Weights of a small GPT-style language model, trained from scratch on English Wikipedia.
Size: width 96, MLP 384 squared ReLU, vocabulary 8192, 3.35M parameters.
Each number is 128 + 24 x the weight over the matrix's rms, rounded and kept within 0 to 255. Layers, rows and columns count from 0.

# layer 7 MLP down (transposed), 384x96, rms 0.411, rows 310-345, columns 0-95
[[105 130 141 125 151 124  92 134 180  84 152 118 120 122 137 126 104 121 130 185 153 148 144 173 140 122 142 151 130 127 101 143 109 193 177 148 172 140 152 107 126 110  87 129 107 151 107 109 132 106 147 136 126 112 116 165 132 123 124 146 161 179 142  70 117 123 155 124 118 111 124 121 146 109 133  98 137 147 152 134 118 122  94 126 151 101 134 153  76 158 131 137 172 145 143 133]
 [128 120 101 135 124 122 138 155 146 143 103 107 108 126 133 133 108 148 137 137 122  87 134 139 135  97 118 116 140 159 144 107 121  85 159 156 119 124 110  90 128 121 138 134 131 118  89 139 122 107 131  95 161 134 126 122 117 120 154 149 130 138 141 128 127 121 103 129 126 136 120 122 123 120  65 152  99 111  93 186 142 112 124 120 176 117 139 200 117 180 111 154 169 130 113 132]
 [ 92 115  94 155 150 158 109 106 155 139  93 124 109 119 159  84 101 100 114 140  93 116 142 100 174 129 108 138 151  91  98  96 132 125 155  68 150 112 124  92 144 116 107 117 121 119 141 127 140 142 112  99 105 107 149 119 129 123 150 139  90 157 120 154 125  49 172 135 115  93 141 165 110 134 123 127 108 132  89 142 175 155 140 130 138  67 141 122 193 129 126 130  90 129 145  76]
 [144 111 148 187 146 120 140 137 145 151 115 137 117 120  99  96 144 115 144 119  92 161 112 145 136 142 185 182 134 115 128 108 107 139 163 157 132 109 116 127 103 155 144 121 134 111 147 147 137  99 120 149 182 137 113 160 150 123 120 121 126 147 122 149 125 119 131 122 129 137 160 164 113 147 135 122  95 110 126 133 160 133 148 119 142 127 133 140 130 140 145  73 107 177 137 101]
 [116 162 116 122  84 154 139 105 157 157 152  89 115 114 122 149 146 152 130 100 133  99 103 112 143 117 148 141 117 127  94 127 101 199 134 128 131 119 174 169 131 118 154  85 153  82 140 112 124 104 108 147 153  97 115 166 151 119 124 131 112 112 110 108 160 110 186 103 144 127 163 138 113 102 140 137 126 110 123 138  76 131 131 145 145 112 147 120 134 137 134 127 103 126 120  83]
 [138  90 124 108 127 146 123 173  96 164 155 131 124 112 105 136 107  83 134 184 123 179 132  84 134 153 151 136 122 142 151 109 143 112 138 108 158 151 107 142 170 111 107 153 102 151 117 134 105 176 152 117 106 178 142 149 111 108 115 133 139 160 130 159 129  99 125 150 147 143 131 122 144 156 159 131 136 158 195 151 122 143 119 150 132 129 101 166 141 100 163 131  87 144 138 154]
 [119 115 149  96 157 111 104 170 120  91 139 155  95 121 126 116 139 142 115 136 164 139 138 141 177 112 118 126 154 125 118 114 147 140 102 123 133 132 104 131  91 108 123 127 139 151 164 105  90 146 108 101 151 160  40 143 136 133 135  79  82 138 112 181 138 100 118 125 170 142 134 155 140 134 146 135 175 108 108 136 121 108 119 104 127 149 114 136 109 108 165 116 104 136 102  86]
 [117 129 110 123 140 124  86 147 177 139 157  77 159 148 116 128 116 177 116 148 137 150  78 110 122  71 103  84 151 137 140 163 153 148 140  81 134 171 102 124 137 141 116 120 163 148 154  96 135 160  91 132 114 110 157 140  53 131 139 140 134 137 144 137 143 171 133 166 110  88 138 170 152 160 131 112 125 163  96 124 131  72 165  54 128 144  99 106  98 132 114 125 117 110 119 103]
 [ 92 135 124 136 109 142 130 140 148 146  81 113 135 153  94 140 114 117 118 142 128 113 128 149 121 130 168 109 113 135  97 133 148 121 119 142 149 157 122  91  86 110  97 111 150 135 124 133 152 134  92 118 172 155 114 126 110 117  89 140 164 130 146 132 136 131 128 145 115 114  91 125 118 122 121 148 141 154 126 102 152 115 109 132 113 103 115  89 163 140 151 125 184 142  66 144]
 [ 94 115 142 110 125 149  90  90 114 131 126 117 144  89 139 167 120 166  90 132 110 163  89 152 152 122 134 177 105 119  93 135 107 155 150 129 131 155 116 130 138 140 160 127 150 136 115 138 125 105 102 134 132 125 103 149 130 107 157 142 152 128 117 116  88 152 149 161  78 182 145 132 140  96  91 158 135 146 106  84 128 143 144 117 136 111 100 189 153  98  98 110 127 101 123 119]
 [141 122  70 143 124 121 153 156 171  97 153 149 143 100 129 114 117 161 141 115 175  82 144 135 111 178 158  96 153 111 114 111 121 141 171 119 136 138 111 100 126 126 118 117 117 116 166  91 143 100 131 168 108 144 113 157 165 172 162 129 138 178 115 125 176 129  94  96 140 107 136 143 116 102 140 146 132 159 124 107 114  92 162 148 162 107 104 110 134 138 113 150 148 115 125 154]
 [138 148 121 119 162 109 133 166 128 149 108 134 133 100  96 127 129 148 114 161 117 110 128 152 141 108 133 153 137 101 171 137 165 147 188 166 175 118 108 137 139 122 151  96 124 136  87 111 132 159 138  76 140 130 134 126 147 117 143 120 136 102  97 137 133  95 120 130 114 164 170 133 144 107 106 134 169 143 211 117 168 146 134 110 109 151 104 135 112 121  86 101 151 154 115  81]
 [ 96 113 145 132  99 124 109 110 138 133 134  91 143 111 139 176 109 153 159 141 131 122 147 130 192 151 126 116 118 113 114 102 106 173 121 128  77 169 130 131 136 123 165  90 112 127 141 114 112  85 142 130 143 128 108 138 134 140  69 165 130 103 113  85 114 124 111 112 150 117 122 118 133 153 124 152 150 156 134 140 147 140 127 135 124 134 105 114 130 155 153 140 128 101 143  93]
 [116 123 118 167 152 152 169 128  91 105 149 149 133 124  96 120 138 131 125 157 102 128 126 186 116 123 151 102 100 112  98 155 157 188 136 111  66 102 125  97 130 139 137 162 162 128  96 150 113  96 125 132  87 165 175 132  91 113 107  77 120 124 130 119 153 149 148 119 146 131 106 136 135 146 114 119 111 113  85 165 123 171 125 135 129  88 172 144 135 119 154 113 141 100 114 174]
 [112 122 116 131 110 151  75 118 140 109 130 115 140 161 100 127 152 114 129 159  93 158  83 103 123 113  68 139 118 155 156 131 103 109 147 104 136 107 140 151  67 104 120  66 140 110 127 112 195 110 129 130 142 152 139 119 137 138 142 128 145 129 160 176 172 143 143 117 115 137 139 134  99 127 147 130 124 100 153  98 141  92 163 136 191 148 164 128 133 119 158 151 113 131 111 117]
 [152 158 132 137 145 167 104 132  95 137 127 115 133 137 105 144 127 142 150 174 123 115 101 123 137 104  87 102 103 113 153 125 116 173 163 139  97 127 128 141 119 135  85 123 100 121 165 124 124 126 140 176 115 159 153 130 130 133 140 103 152 157 106 114 130 138 128 129 109 136 142 112 167 143 144 156  93 140 115 136 122 139 152 130 168 134 171 102 145 127 163 123 172 156  95 120]
 [153 119 152 149 104 171 115 158 172 148 117 151  96  95 132 103 126 156 133 150 123 156 134  98 150 154 141 116 191 100 135 138 130 129 143 161 113  75 118 128 112 108  72 142 101 107  90 120 116  95  96 130 134 139 139 158  94 135 126 141 121 114 129 121 158 132  78 134 128 145 118 138 133 102 183 140 101 106 104 117 110 110 128 157 158 148 165 146 143 103 116 134  84 120 121 150]
 [ 75 121 125  92 120 111 142  88 142 178 132 109 105 106 130 119 144  94 172 120 150 170  67 108 129 102 143 132 142 136 104 152 151 115 113 143  96 156 103 117  87  97 100 126 122 130 150 157 123 132 148 145 113 125 103 108 154 100 133 136 186 135 153 121 148 135 107  82 121 122 145 148 135 137 126 122 144 138 105 118 120 139 112 142 132 105  92  82 108  82 136  96 142 132 121 110]
 [ 90 159 145 118 116 120  89 135 144 134 152 105 159 171  89 161 136 151 125 148 106 130 171 139 108 108 115 140 127 172 160 129 125 113 124 122 150 106 160 117  87 121 179  87 123  95 135  88 128  87 134 128 125 148 126 142  72 130 118 158 160 137 126 146 139 150 108 121 110  90  97 153  78 132 105 108 102 157 165 146 156 144 154  98 133 101 138 100 170 124 104 177 113 127 132 144]
 [131 140 162 117 119 118 109  97 126 156 121 141 145 148 118 190 125 101 125 140  97  67 132  78 127 111 177 148 134 145 128 150 156 134 124 143 160 113 115 158 105  88 132 134  77 118  71 142 133 112 135 133 139 139 122 122 101  81  85 105 129  98 140 100 141 116 126 123 135 165 140 142 128 102 140 167 126 148 171 129  96 128 119 117 114 122 115 157 151 157 116 115 124 191 139 113]
 [121 142  99  99 124 153 172 165 141 148 100 139 110 107 157  97 128 125 143 137 159 144 122  86 127 125 102 134 123 136 144 108 128 173 129  95 167 125 123 150  88 141 132 156 122 143 176 157 127 131 130 165  98 150 122 117  77 131 132 116 176 174 130 135 121  89 103  89 101 112 181 137 128 129 129 165 124 104  84 172 117 124 159 150 151 144 166 113 146 142 164  81 149 166 128 120]
 [136 175 153 125 129 114 164  88 108 100 115 136 159 137 137 141 140 132 127 122 127 127  89 126 116 107 125  93  74 130 131 140 109 129 121 109 108 120 120 122 160 173 133 140 162 175 158 156 128 130 170 153 127 143 163 153 134 104  86 115 121  89 125 165 151 144 153 111 133 151 154 103 116 133 157 129 124 139 124  94 140  82  91 147 167 129 155 140 120  91 126 119 111 178 136 110]
 [170 160 148 135 174  96 111 122 154 134 113 114 137 147 168 132 119  81 118 155 114 163 135 134  83  99 142 132 100 118 123 129 145 147 183  98 123 132 127 120 145 183 165 163 119 152 158 111 152  81 156 121  73 125 193 185 114 144 131 131 148 101 146 120 153 117 129  89 117 158 172 136 132 130 113 163 118 122 101 139 139 133 106 116 153 159 130 162 115 129 163 119 136 132 129  54]
 [116 150 155 151 128 145 116 109 132 117 135 145 139  99 101 157 127 140 123 114 123 119 164 180 127 119  99 126 141 116 108 112 105 105 138 108 158 151 157 144  89  82 163 146 116 142 103 134 170  94 136 149 159 151 154 144 142 103 119 120 105 149 130  73 155 144 132 142  82 148 107 131 103  76 147 158  94  88 133 156  66 125 131 109 163 129 101 153 150 153 135 142 126 134 158 155]
 [152 134 135 125 165 160 120 147 118  92 156 115 123  99 144 149  90 102 106 132 125 124 107 118 182 137 123 115 119 153 131 112  98  73  69 125  92 112 124 148 124 125 113 100 127 143 104  95 142 136 111 130 139 137 151 128  88 115 124 118 136 100 105 139 159 144 149 153  94 150  94  98 131 129 166 127 109 161  56  95 139 101 113 114 101 137 180  70  94 127 128  92  80 122 119  99]
 [175 147 118 106  94 107 123 158 144 145 135 166 112  96 127 116 141  99 166 172 145 140 135  78 121 133 154  93 181 164 132  61 126 147  98 165 139 137 110 111 135 198 109 163 126 168 143 121 126 148 147 159  99  86 128 121 124  93 138 124 116 101 122 144 171 117 130 116 134  96  86 105 118  99 154 115 104 155 132  84 157 128 136 178 134 153 132 127 153 148 150 123 135  99  83 134]
 [108 166 151 111 133 118 122  84 147  87 125 117  85  80 186 157 138 106 157 128 138 101 135 118 141 147  61 134 104 106 131 141 116 135 130 147 118 109 135  86 150 121 129 142 125 116 164 136 117 140 160  79 110 170 149 117 131 164  98 116 137 124 123  86 149 111 134 124 130 169 162 166 106 186 108  86  89 141 130 131 123 195 140 125 119  79 141 149 142 121 125 118 125 112 124 103]
 [134 161 147  87 140 117 150 135 128 124  82 130 112 112 160 156 113 120 103 132 137 130 113 134 115 132 124 154 145 107 134 171 167 150 157 162 151 121  97 156 132 114  82 136 119 120 114 162  89  97 119 117 118  92 134 122 141 150 137 108  77 113 150  87 157 121 111 138 123  99 112 122 160 161  75 106 145 199 117 137 127 130 136  86 121 142 158 146 139 176 122  99 150 134 118 143]
 [101  91 110 132 111 140 138 109 139 118 143 128 146  97 117 116 152 121  92 139 159 145 126 139 159 142 129 116 127  90 115 110 131 156 136 114 104 120 126 134 130 154 109  75 161 106 173  87 139 129 137 137 143 126 105 121 174 105 142  96  99 153 101  94 117 126 123 151 171 105 136  89 172 147 142 134 144 150 154 147 136 133 122 141 137 123 122 109  96  94 165 137 101 158 133 104]
 [149 137 156 145 128 145 111 121  71 105 107 140 129 101 112 103 101  99 126 150 150 128  97 146 108 128 117 137 119 121 129  86 158 183  93 107  99 117 138 115 143 106 121 122  99 151 139 134 160 129 120 101 148 103 107 119 158 136 101 112 114 106 117 135 119 115 109 121 101 121 142 144 162 195 102 131 133 168  96 132 129 124 115 119 104 164 122 155 119 123 155 108 115 120 122 142]
 [ 97 131 149 150 140 139 111 169 141 110 118  99 106 129 111 166 101  83 141 107 116 103 146 160 131 120 142 145 101 114  95 121 118 123 119 110 133  94 156 146 147 132 113 108 136 163 142 132 116 173 146 138 137 140 120 153 119 118  96 119 142 153 122 116  96 105 111 129 138 124 180 192 144 144 145 135 121 176 134 132 153  95 137 131  80 138 171 174 147 151 160 128 187 134 154 116]
 [129 135  69 162 152 115 126 158 111 120 129 119 168 142 113 116 172 139 129 120 128 128 119 146 161 100 178 141  99  60 115 160 146 157 117 125 128 145  77 128 117 137 131 111 104 118 133 157 154 185  62 136 117 135 142 117 101 128 125 137 161  83  93 128 115 149  89 131  80 110 110 120 138 130 158 113 125 152  90 136 116 144 126 143  92 120 132 107 144 115 123 123  86 128 141  92]
 [172 118 150 138 131 164  88 143 121 104 149 174 151 168  89 126 152 111 116 147 141 155  86 112 167 137 127 173 156  99 108 125 152 131 124 135 112 137 164 162 146 139 145 109 103 116 130 143 173 152 137 114 132 147  85 172 138 121 146 174 157  93  90 139 113  75 140 113  95  87 146 117 112  88 107 152 151 157  97 114 115 140 153 153 151 106 120 167 122 129 144 149 171 104 133 169]
 [ 98 166 133  82 144  89 186 158 157 130 178 106 142 114 158 137 157 106 134 136 146 152 141 126 146 113 156 114 124 174 141 138 125 122 131 116 134 111 105 111 156 108 130 113 148 159 139 120  76 117 101 160 115 112 181 132 125 120 126 111 143 142 123 135 136 135 129 108 134 142 137 142 134 135 109 106 153 141 125 154 139 101 119 101 140 127 135 112 110 126 130 129 156 118 120 108]
 [111 129 146  98 114 131  91  72 144 157 116 122 129 102 138 164 138 131 108 170 109  72 118  85 176  92 105  76 125 139 152  93 136 114 157 132 125 103 114 132 110 137  86 156 145 163  94 119  88 150 117 175 139 123 127 137 162 124 146 140 116 156 125 132  84 137 120 154 155 120 139 125 118 142  98 132  80 116  88 158 142 117 127 125  90 144 166 133 166 134 100 125 117 162 124 125]
 [129  88 144 101 121 106 137 104 147 137 116 163 113 112 119 132 157 161 112 136 131 107 140 131  82 206 142 113 104 126  76 167 124 130  68 121 110 149 115 121 124 168 112 197 124  87  99 167 137  82 138 133 122 143 145  78 130  80 154 136 111  92  91  80 106 122  72 118 101 145 139 130 111 140 115  87 127 131 115 114 126  86 152 112 158 173 120 171 176 159 106 111 142 140 152 137]]
# layer 7 MLP up, 384x96, rms 0.271, rows 311-346, columns 0-95
[[160 118 125 137 119  65 137 121 121 105 158 152 127 143  82  73 131 123 142 115 112 142 144 123 140 118 106 128 151 111 134 152  94 103 130  95  94 153 139 117 156 153 141 159 120 140 110 125 113 141 121 121  95 103  97  93 113 148 140 152 154 118  92 106 136 139 131 106 120 122 112 177 150 108 131 127  97 145  62 110 148 134  98 143  88 133 101 134 123 145 124 147 137 107 102 153]
 [137 108 131 123 132 147  92 130 123  85  96 125 151 129 180 100 134  98 140 135 155 147 121  93 110 133 138 100 129 153 131 142 104 103 148 142 145 112  94 156 157 171 135 140 125 132 109 120 136 108 134 109 142 132  96 159  89  71 143 113 120 140 159 180 165  60 128 116 123 148 125 139 113 111 107  76 142 118 151 107 110 123 171 100  93 104 102 186 120 121 130 134 143 129 128 102]
 [101 155 111 113 144 123 122 105  90 113 158 167 124 163 126 121 128 116 162 139 146 115 134 139 123 154  90  98 105  98 143 105 121 136 142 132 108 172 122 166  87 119 131 100 105 152  99 124 128 155 153 105 124 133 128 105 120 143 114 138 156 140  99 113 132 118 150 142 120 128 108 105  73 110 115 154 105 132 151 103 114 133  66 106 134  98 114 122  91 101 119 156 127 135 136  77]
 [136 159 137 121 129 156 156 115 128 110 108 124  94  86 166 128 151 100 128 192 134 116 139 130 140 129 111 130 150 117 103  88 126 106 116 139 106 114 147 136 144 158 148 151 123 119 109 133 143 161 154 128 173 120 139  81 180 103 156 130 119  92 137 113 120 197 125 162 145 125 108 123 142 147 118 110 140 138 106 118 148 146 115 110 134 173 199 144 129 113 118 136 126 152 183 134]
 [167 133 114 126 119 105 126 144  86 140 134 131 133 146 122 105 148 145 126  87 156 138 105 129 133 125 160 118 126 152 179 124 100 115 149 153 122 118 122 125  99 117 115 135 191 103 128 113 108 178 142 122 147 141 155 146  99 104 110  76 125 140 107 178 135 161 112 146 135  95 149 121 152 122 158 183  93 130 122 122 113 131 126  98 128 104 133 135 164 170 100 125 149  90 159 116]
 [167 126  70 144 134 119 150 141  72  95 126 144 131 133 150  96 150 153  99 164 159 175 104 146 164 107 137  96  98 107 125 135 152 143 186  86 142 121 116 116 152 131  82 121 128 108  87 154 145 132  88  92 104 121 123 115 116 137 120 160 125 134 105 169 101 155 146 147 118 125 105 153 127 104 120  90 112 145 119 163  95 103  98 157 143 124 137 137  92 118 152 143 126 112 124  97]
 [125 137 143 153 182 137 114 120 109 125  89 134 139 124 159 169 175 173 138 116 146 157 147 161 105 118 140 154 179 148 128 204 104 133 149 152  91 165 121 139 148 120 151 173 148 134 163 122 140 116 171  93 148  67  91 107 174 166 129 150 115 140 129 148  66  77  68 125 124 163  61  79 122 108 125 118 112  96 116 123  96 109 142 175 148 134  96 112 138 108 159 180 148 145 114 172]
 [167 143 127 127  93 181 121 122 112 116 114 144 115 105 153 129 122 118 132 113 158 135 150 102 142 129 112 126 133 187 130 191 134 122 133 136 139 107 109 128 131 112 132 113 124 147 120 122 133 141 153 125 156 108 101 111 155 113 104 156 131 132 144 165 133 123 124 145 115  91  88 152 122 146 106 140 108 106 145 143 106 107 107 128 114 104 126 154 115 132 128 151 127 127 134 119]
 [146 102 122  99 126 152 125 159 139 110 133 159 143 117  98  83 111  96 118 113  71 145 145 160 152 122 160 114  87 137 125  97 173 131 104 142 147 123 109 130 138 100 124 134 114 166 148 107 108 143 117 117 155 115 141 145 137 183 199 138 151 155 133  92 109 171 114 146 140 106 166 116 132 151 152 138 118 115 116 134 121 143 112 131  97 150 141 166 154  89 104 107 144 118 110 116]
 [114 132  68 113 102 110 155 126  96  68 105 140  95 151 113 124 105 121 138 179  96 149 116 109  81 157 109 152 169 108 156 120  96 171 141  85 136 138 154 151  95 126 136  93 117 112 110  96 143 148 157 109 148 103 134 126 141 126 116 165 158 113 123 134 116 172  87  94 145 146 110 118 146 116  94 141 141 161 109 131 120 171 124 185 164 159 113 138 124  91 103 107 120 161 138 142]
 [140 113 105 131 116 114 135 127 135 161 122 141  94 134 113 112 164 155 110 140 111 101 143 121 174 128 160 131 131 155 148 150 129 147 141 167  95 111 133 101 152 146 125 161 156 128 109 115 121  83  76 156 111 117 144 156 138 104 172 145 116 128 123 145 145 161 152 142 149 146 119 107 130 159 130 132 140 188 115  54 173 129 133 122 138 118 122 162 154 119 118 112 137  89 123  94]
 [130 146 154 106 134  99 140 125  60 128  95 139 127 126 144 132 141 135 158  78 125 135 143 153 154 130 149 137 127 148 117 131 117 104 101 174 164 111 131 118 132 107 120 146  84 139 147 102 164 120 126 116 129 148 107 156  82 123 137 140 133 127 124 127  91 111 100 139 138  92  92 157 122 103 126 128 106 146 112  86 121 120 136 141 118 139 121 143 137 118 123 111 116 130  80 109]
 [ 88 154 122 103 117 155  75 151 125 143 123 100 100 113 126  88  76 118 132 159 129 155 122 162 123 118 101 182 159 106 155  89 136 143 125 111 124 148 115 133 122 101 106 150 130 156 130 119 112 131 123 162 130 148 123 131 116 151 169 133 111 131 111 117 130 199 160 133 143 121  96 122  94 152  96  94 121 149 130 131  90 143 164 117 122 165 120 102 130 159  78 132 124  98 140  89]
 [ 88 127 122 128 128 134 116  70 143  96 140 138  97 128 117 118 138 125 127 127 122 132 146 108 132 123  90 136 125 149 113 151 120 123 179  86 147  92 171 142 108 123 124  97 129 130 113  95 123 124 128 150 129  95 136 137  99 149 109 114 136 103  80 119 108 196 113 200 153 151  74 142  74 132 110 103  89 106 109 107 101 154 134 110 158 166 115 108 116 129 114 157 145 126 125 125]
 [120 106 150 109 111 100 172 151 181 128 110 139 114 119 110  98 140 135 101 101 107 142 109 131 146 108 125 115 156 138  95 121 111 134 146 167 147 125 123 108 144 120 131 130  95 145 123 134 131 128 123 129 128  83 118 146 146 131  95 131 111 154 145 107 128 136 115 102 181 122 143  77 102 105 151 125 128  98 139 121 152 117 105 127 113 118 107 131 132 151 133 157 162  94 139 114]
 [185 103 152 100 142 142  98 168 100 129 138 105 105  84 114 137 125 119 112 119 128 130 146 132 165 126  92 147 109 112 129 138 142 127 119 110 166 160 139 110 142 125  73 171 153 142  88 127 105 125 116  95  87 155  69 124 147 145 132 157 178  82 133 176 136 157 132 164 132 142 152 138 169 112 117 126 106 127 146 135  54 121 124 120 148 155  68  86 156  97 123 123 113 126 134 147]
 [193 129 141 115 170 115 116 100 154 137 154 116  91 104 106 101 144 109 153 171 130 129 135 110 111  88 147 100 114 113 141 115 145  88 109 101 108 120 164 106 112 114 136 138 151 122 130 124 163 142 114 167 117  90 134 134 195 138 132 146 146 116 152 169 118 101 117 110 128 119 161 151 144 140 121 106 142  80 111 137 137 104 127 122 110 150 129 140  86 122 111 124 115 120 161 108]
 [117  99 111  87 117 157 140 122 126 146 140 115  88 102 148 128 137  98 135 174 152 177 180 129 110  89 123  80  63  96 128 144 136 146 115 130 130 102 150 161 126 154 156 143 128 118 143 119 143 139 148  97 175 140 112 149 183 139 132 135 142 169 124 113 106 163 138 129 107  87 133 134 149 139 152 121 126 180 125 116 142 130  87 121 151 112  57  90 102 113 117 128 147 150  87 164]
 [ 91 102 148 140 111  91 123 152  92  94 129 159 123  96  97  97 121 129 124 139 122 146 142 104 175  99 146 156 167 154 142 161  92 111 194 138 156 151  83 141 142  96 121 156 109 103 136 154 143 125 127 129 130 138 122 112 117 147 139 153 119 106 178 106  79 111 170 108  81 131 188 162  83 103 150 114 165  94 127 134  98 119 112 123 109 140 129 145 140 111 134  73  91 146  93  70]
 [117 113 141 153 141 129 107 136  82 123 157 102 150 127 187 118 112 103 145 116 128 108 119 123 128 114 127 112 115 157 154 151 137 131 126 121 103 199  87 144 144 111 118 125 121 103  90 117 124 141 108 105 100  68 146 157 178 141 141  75  84 138 110 145 120 149 151 101 128 114 129 132  97 158 125 139 144 118 133 114 147 105 105 124  86 147 152 145 132 139  93 177 126 106  97 171]
 [116 163 133 100 118 102 128 159 106 101 112 129 138 119 124 105 119 155 110  96 173 152 129 121 161 167 128 138 131 100 160 145  80 159 157 120 135 111 194 134 101  84 121 149  66 134 174  95 124 112 105 141 104 117 148  77 127 134 147 120 131 162 143 144  96  86 151 117 166 103 117 122  84 129 107 124 149 122 151 121 126 131 116 104  91 133 124 130  99 114 107 137 150 121 137 147]
 [ 68  87 126 113  85  97 156 171 112 139 132 115 107  85 120  88 153 137 155 108 143 133 148 168 164 178 155 105 143 163 139 148 119 119  80 115 142 165 115 130 145 163 108 106 106 142 115  82 153 128 167 111 147 170 176 114 165 117 133 149 172 133 139 139 102 195  84 134  86 121  66 138 144 145 135 128 119 144 117 141 128 115 122 127 113 110 162  96 108  95  98 134 100 111  99 139]
 [ 98 142  67 129 136 103 111 127  93 162 111 129 126 140 167 137 110 160 127 135 110 137 124 128 113 172 106 174 153 124 174 136  91 117 154 108 135 127 144 130  96 116 124  87 111 127 134 115 154  89 143 161 170 122 127 157  99 109 116 147 137 176 132 136  98  94 100 145 150 105 128  74 105 135 105 116 105  89 129 141  58 127 132 138 138 108 144 113 146 105 151 151 111 149 156 107]
 [122 147 125 127 147 125 111  82 173 130 128 153 124 138 131 125 101 182 185  78 150  95 112 138  84 170  97 121 104 111 151 117 132 107 113 144 117 114 117 105 133 157 123 109 134 127  98 171  94 123 123  80 130 103 139 126 126 146 124 157 122 119 108 173  83 161 103 150 103 123 101  97 103 143 134 132 148 123 128 161 118 139 144 129 108 126 144 149 144 162 129 122 110 115 137 114]
 [127 160 171 118  96  72 156 127 129 112  94 111 137 109 153 141 148 105 104 165 125 151 110  71  87 125 120 159 149 165 112 146 109 162 110 151 152 188  99 140 152 153 120 156  97 107 127 148 142 166 115 124  96 101 110 107 160  81 122 129  99 172 121  80 145 175 166 134 108  66 133 135 106 146 120 141 120 142 173  99 101 145  95 153 167  95 127 118 107 129 174 134 104  91  99 149]
 [131 135 128 132 119 109 167 136 152 115  83  97  96 127 125 110 129 125 119 144 147 160 144 121 103 168 165 121 134  94 161 179  87 114 160 164 166 138  98  82 143  99 180  89 156 111 115  94  96  81 142  88 129 121 143 128 119 135 109 107 129 167 160 124 148 132 114  89 132 117 146  83 125 126 138 101 138 125 182 126 104  76 138 150 104  90 163 122 117  97 106 105 154  91 130 170]
 [140 146 115 119 147 130 112 129 135 118 150 159 110  93 155 113 149 112  89 101 117 145 148 132 148 176 124 137 142 148 110 129 145 135 140 166 139 122 156 138  65 154 160 120 116 102 129  70 141  71  67 107 120 115 141 153 169 156 151 172 125 111 151 138 135 145 162 169 168 117 143 153 136 127 104  98 195 149  96 131 105 116 124 111 152  98 130 137 175  75 139 133 147 141 135 121]
 [101 156 145  97 127 103 147 117 109 112  67 150 123 110 128 120 121 107 129 118 130 172 118 102 120 147 157 133 142 180 137  88 131 131 112 110 200 142 124 135 144 156 122 156 141 160 137 122 142 132 142 124 136 156 127 118 131  96 123  99  98 118 142 144  84 151 138 109 139 131 139 125 114 126 118 144  87 150 139 161 167 133  85 126 109 152 159 150 141 142 140 122 152 121 147 158]
 [117 138 141 105  93  94 147 122 132 163  98 114  87 157 149 133 160 130 105 120 122  91 171  90 125 156  91 145 123  91 130 135 138 134  69 102  80  88 140 133 134 111 123 145 146 159 109 136 111 120 151 146 125 155 109 119 148 120 173 143 129  84 108 136 135 135 108 114 154 121 116 148 155  72 155 170 107 125 134 133 126 133 113 146 159 134 168 130 154 112 109 110  89 120 137 143]
 [132 103 152 116  76 123 117 180 126 131 113 104 101 165 110 123 140 151 111 121 102 141 128 117  87 134 136 154 162  97 106 135 167 132 147  87 183  99  98  85 125 115 142 170 140  94 118 108 117 111  89 139 164 120  98 154 114 133 119 125 162 131 144 141 152 102 110 113 133 125 111 144 117 141 131 113 110 159 165 115 102 156 146  96 174 115 109 157 122 135 148 153 121 106 139 164]
 [126 211 122 113 105 126 131 132 130 135 148 141 112 123 119  72 133 126 161 134 139  82 132  98 119 132 100 104 115  99 110 120 137 135 145 146 134 116  98 166 139 108 125  84 108 127  96 152 134 181 165  93  88  92 132 106 143 125 137 101 129 117 112 138 120 109 118 178 148 126 128 114 108 136 114 158 112 101 121 142  86 137 147 138 142 145 106  83 160 117 135 130 122 145 114 137]
 [128 158  81 180 142 125 103  96  94 180 139 105  97 122 107  99 137 117 142 105 129 158 131 130 162  97 107 147 159 125 134 143 113 134  97 156 100 147 156 135 108 121 118 157 111  89  85 191 193 145 163 144 102 152 142 137 180 169 116 134 163 139 137 120 122  88 157 126  81 147 158 146 116 101 127  93 119 151 159 138 131 124  94  99 154 124 163 158 117 144 143 117 119 114 103 135]
 [163 111 104 135 157 130  92 117 123  98 131 146  78 114 133 143  95 104 110 133 121 131 143  85 154 147 131 151  85 143 137 112 105 126 131  74  79 119 147 175 117 167 160 124 120 117 146 148 153  87 146 128 115 112 185 146 120  99 123  97 134 110 129 132  80  90 170  84 144 164 154 135 109 128 126 130 156 117 133  94  81 142 105 138 143 139 117 136 127 105 118 106  85 134 163 120]
 [115 147 102 119 136 165  82 157  90  97 161 134 162 180 109 133 161 103 163  81 158 143 148 135  96 146  92  92  99 157 134  94 125  96 114 122 122 145  93 144 129 144 119 172 161 138 126 109 161 127  76 123 119 124 147 130 153 164 165  91 167 116 128 132 109 138 113 137 159 123 123 105  81 139 147  71 112 133  97 146 157 129 156 145 148 141 116 151 121 145 137  85 112 148 131 128]
 [123 149 123 144 131 129 132 135 171  89 125 147 111 106 137 106 143 125  94 108 135 128 150 126 114 147 162 153 154 117  86 159 137 117 152 180 133 192 130  49 139 118  89 129 108  81  74 152 120  95 123  93 141 108 116 118 116 138  98 148 115  61 141 110 134 173 131 125 116 143 113 156  75 101 105 134 149  90 150  76 131 156 120 136 141 138  94 104 170  82 107 120 118 124 149 114]
 [129 160  55 113 159 178 100 127 102 109 162 106 123 169 102  79 133 119 160  96  99 149 137 119 143  96 114 136 155 113 157 127 127 104 133 107 119  81 123 124 136 119  79 126  93 154 124 137 115 127 135  98  91 130 138 157 146 164 132  98 112 124 129 140 144 155 129 130 137  91 119 111 121 138 115 112 155 155 124 111 175 150 138  96 114 148 139 133 130  92 128 161  97 154 105 147]]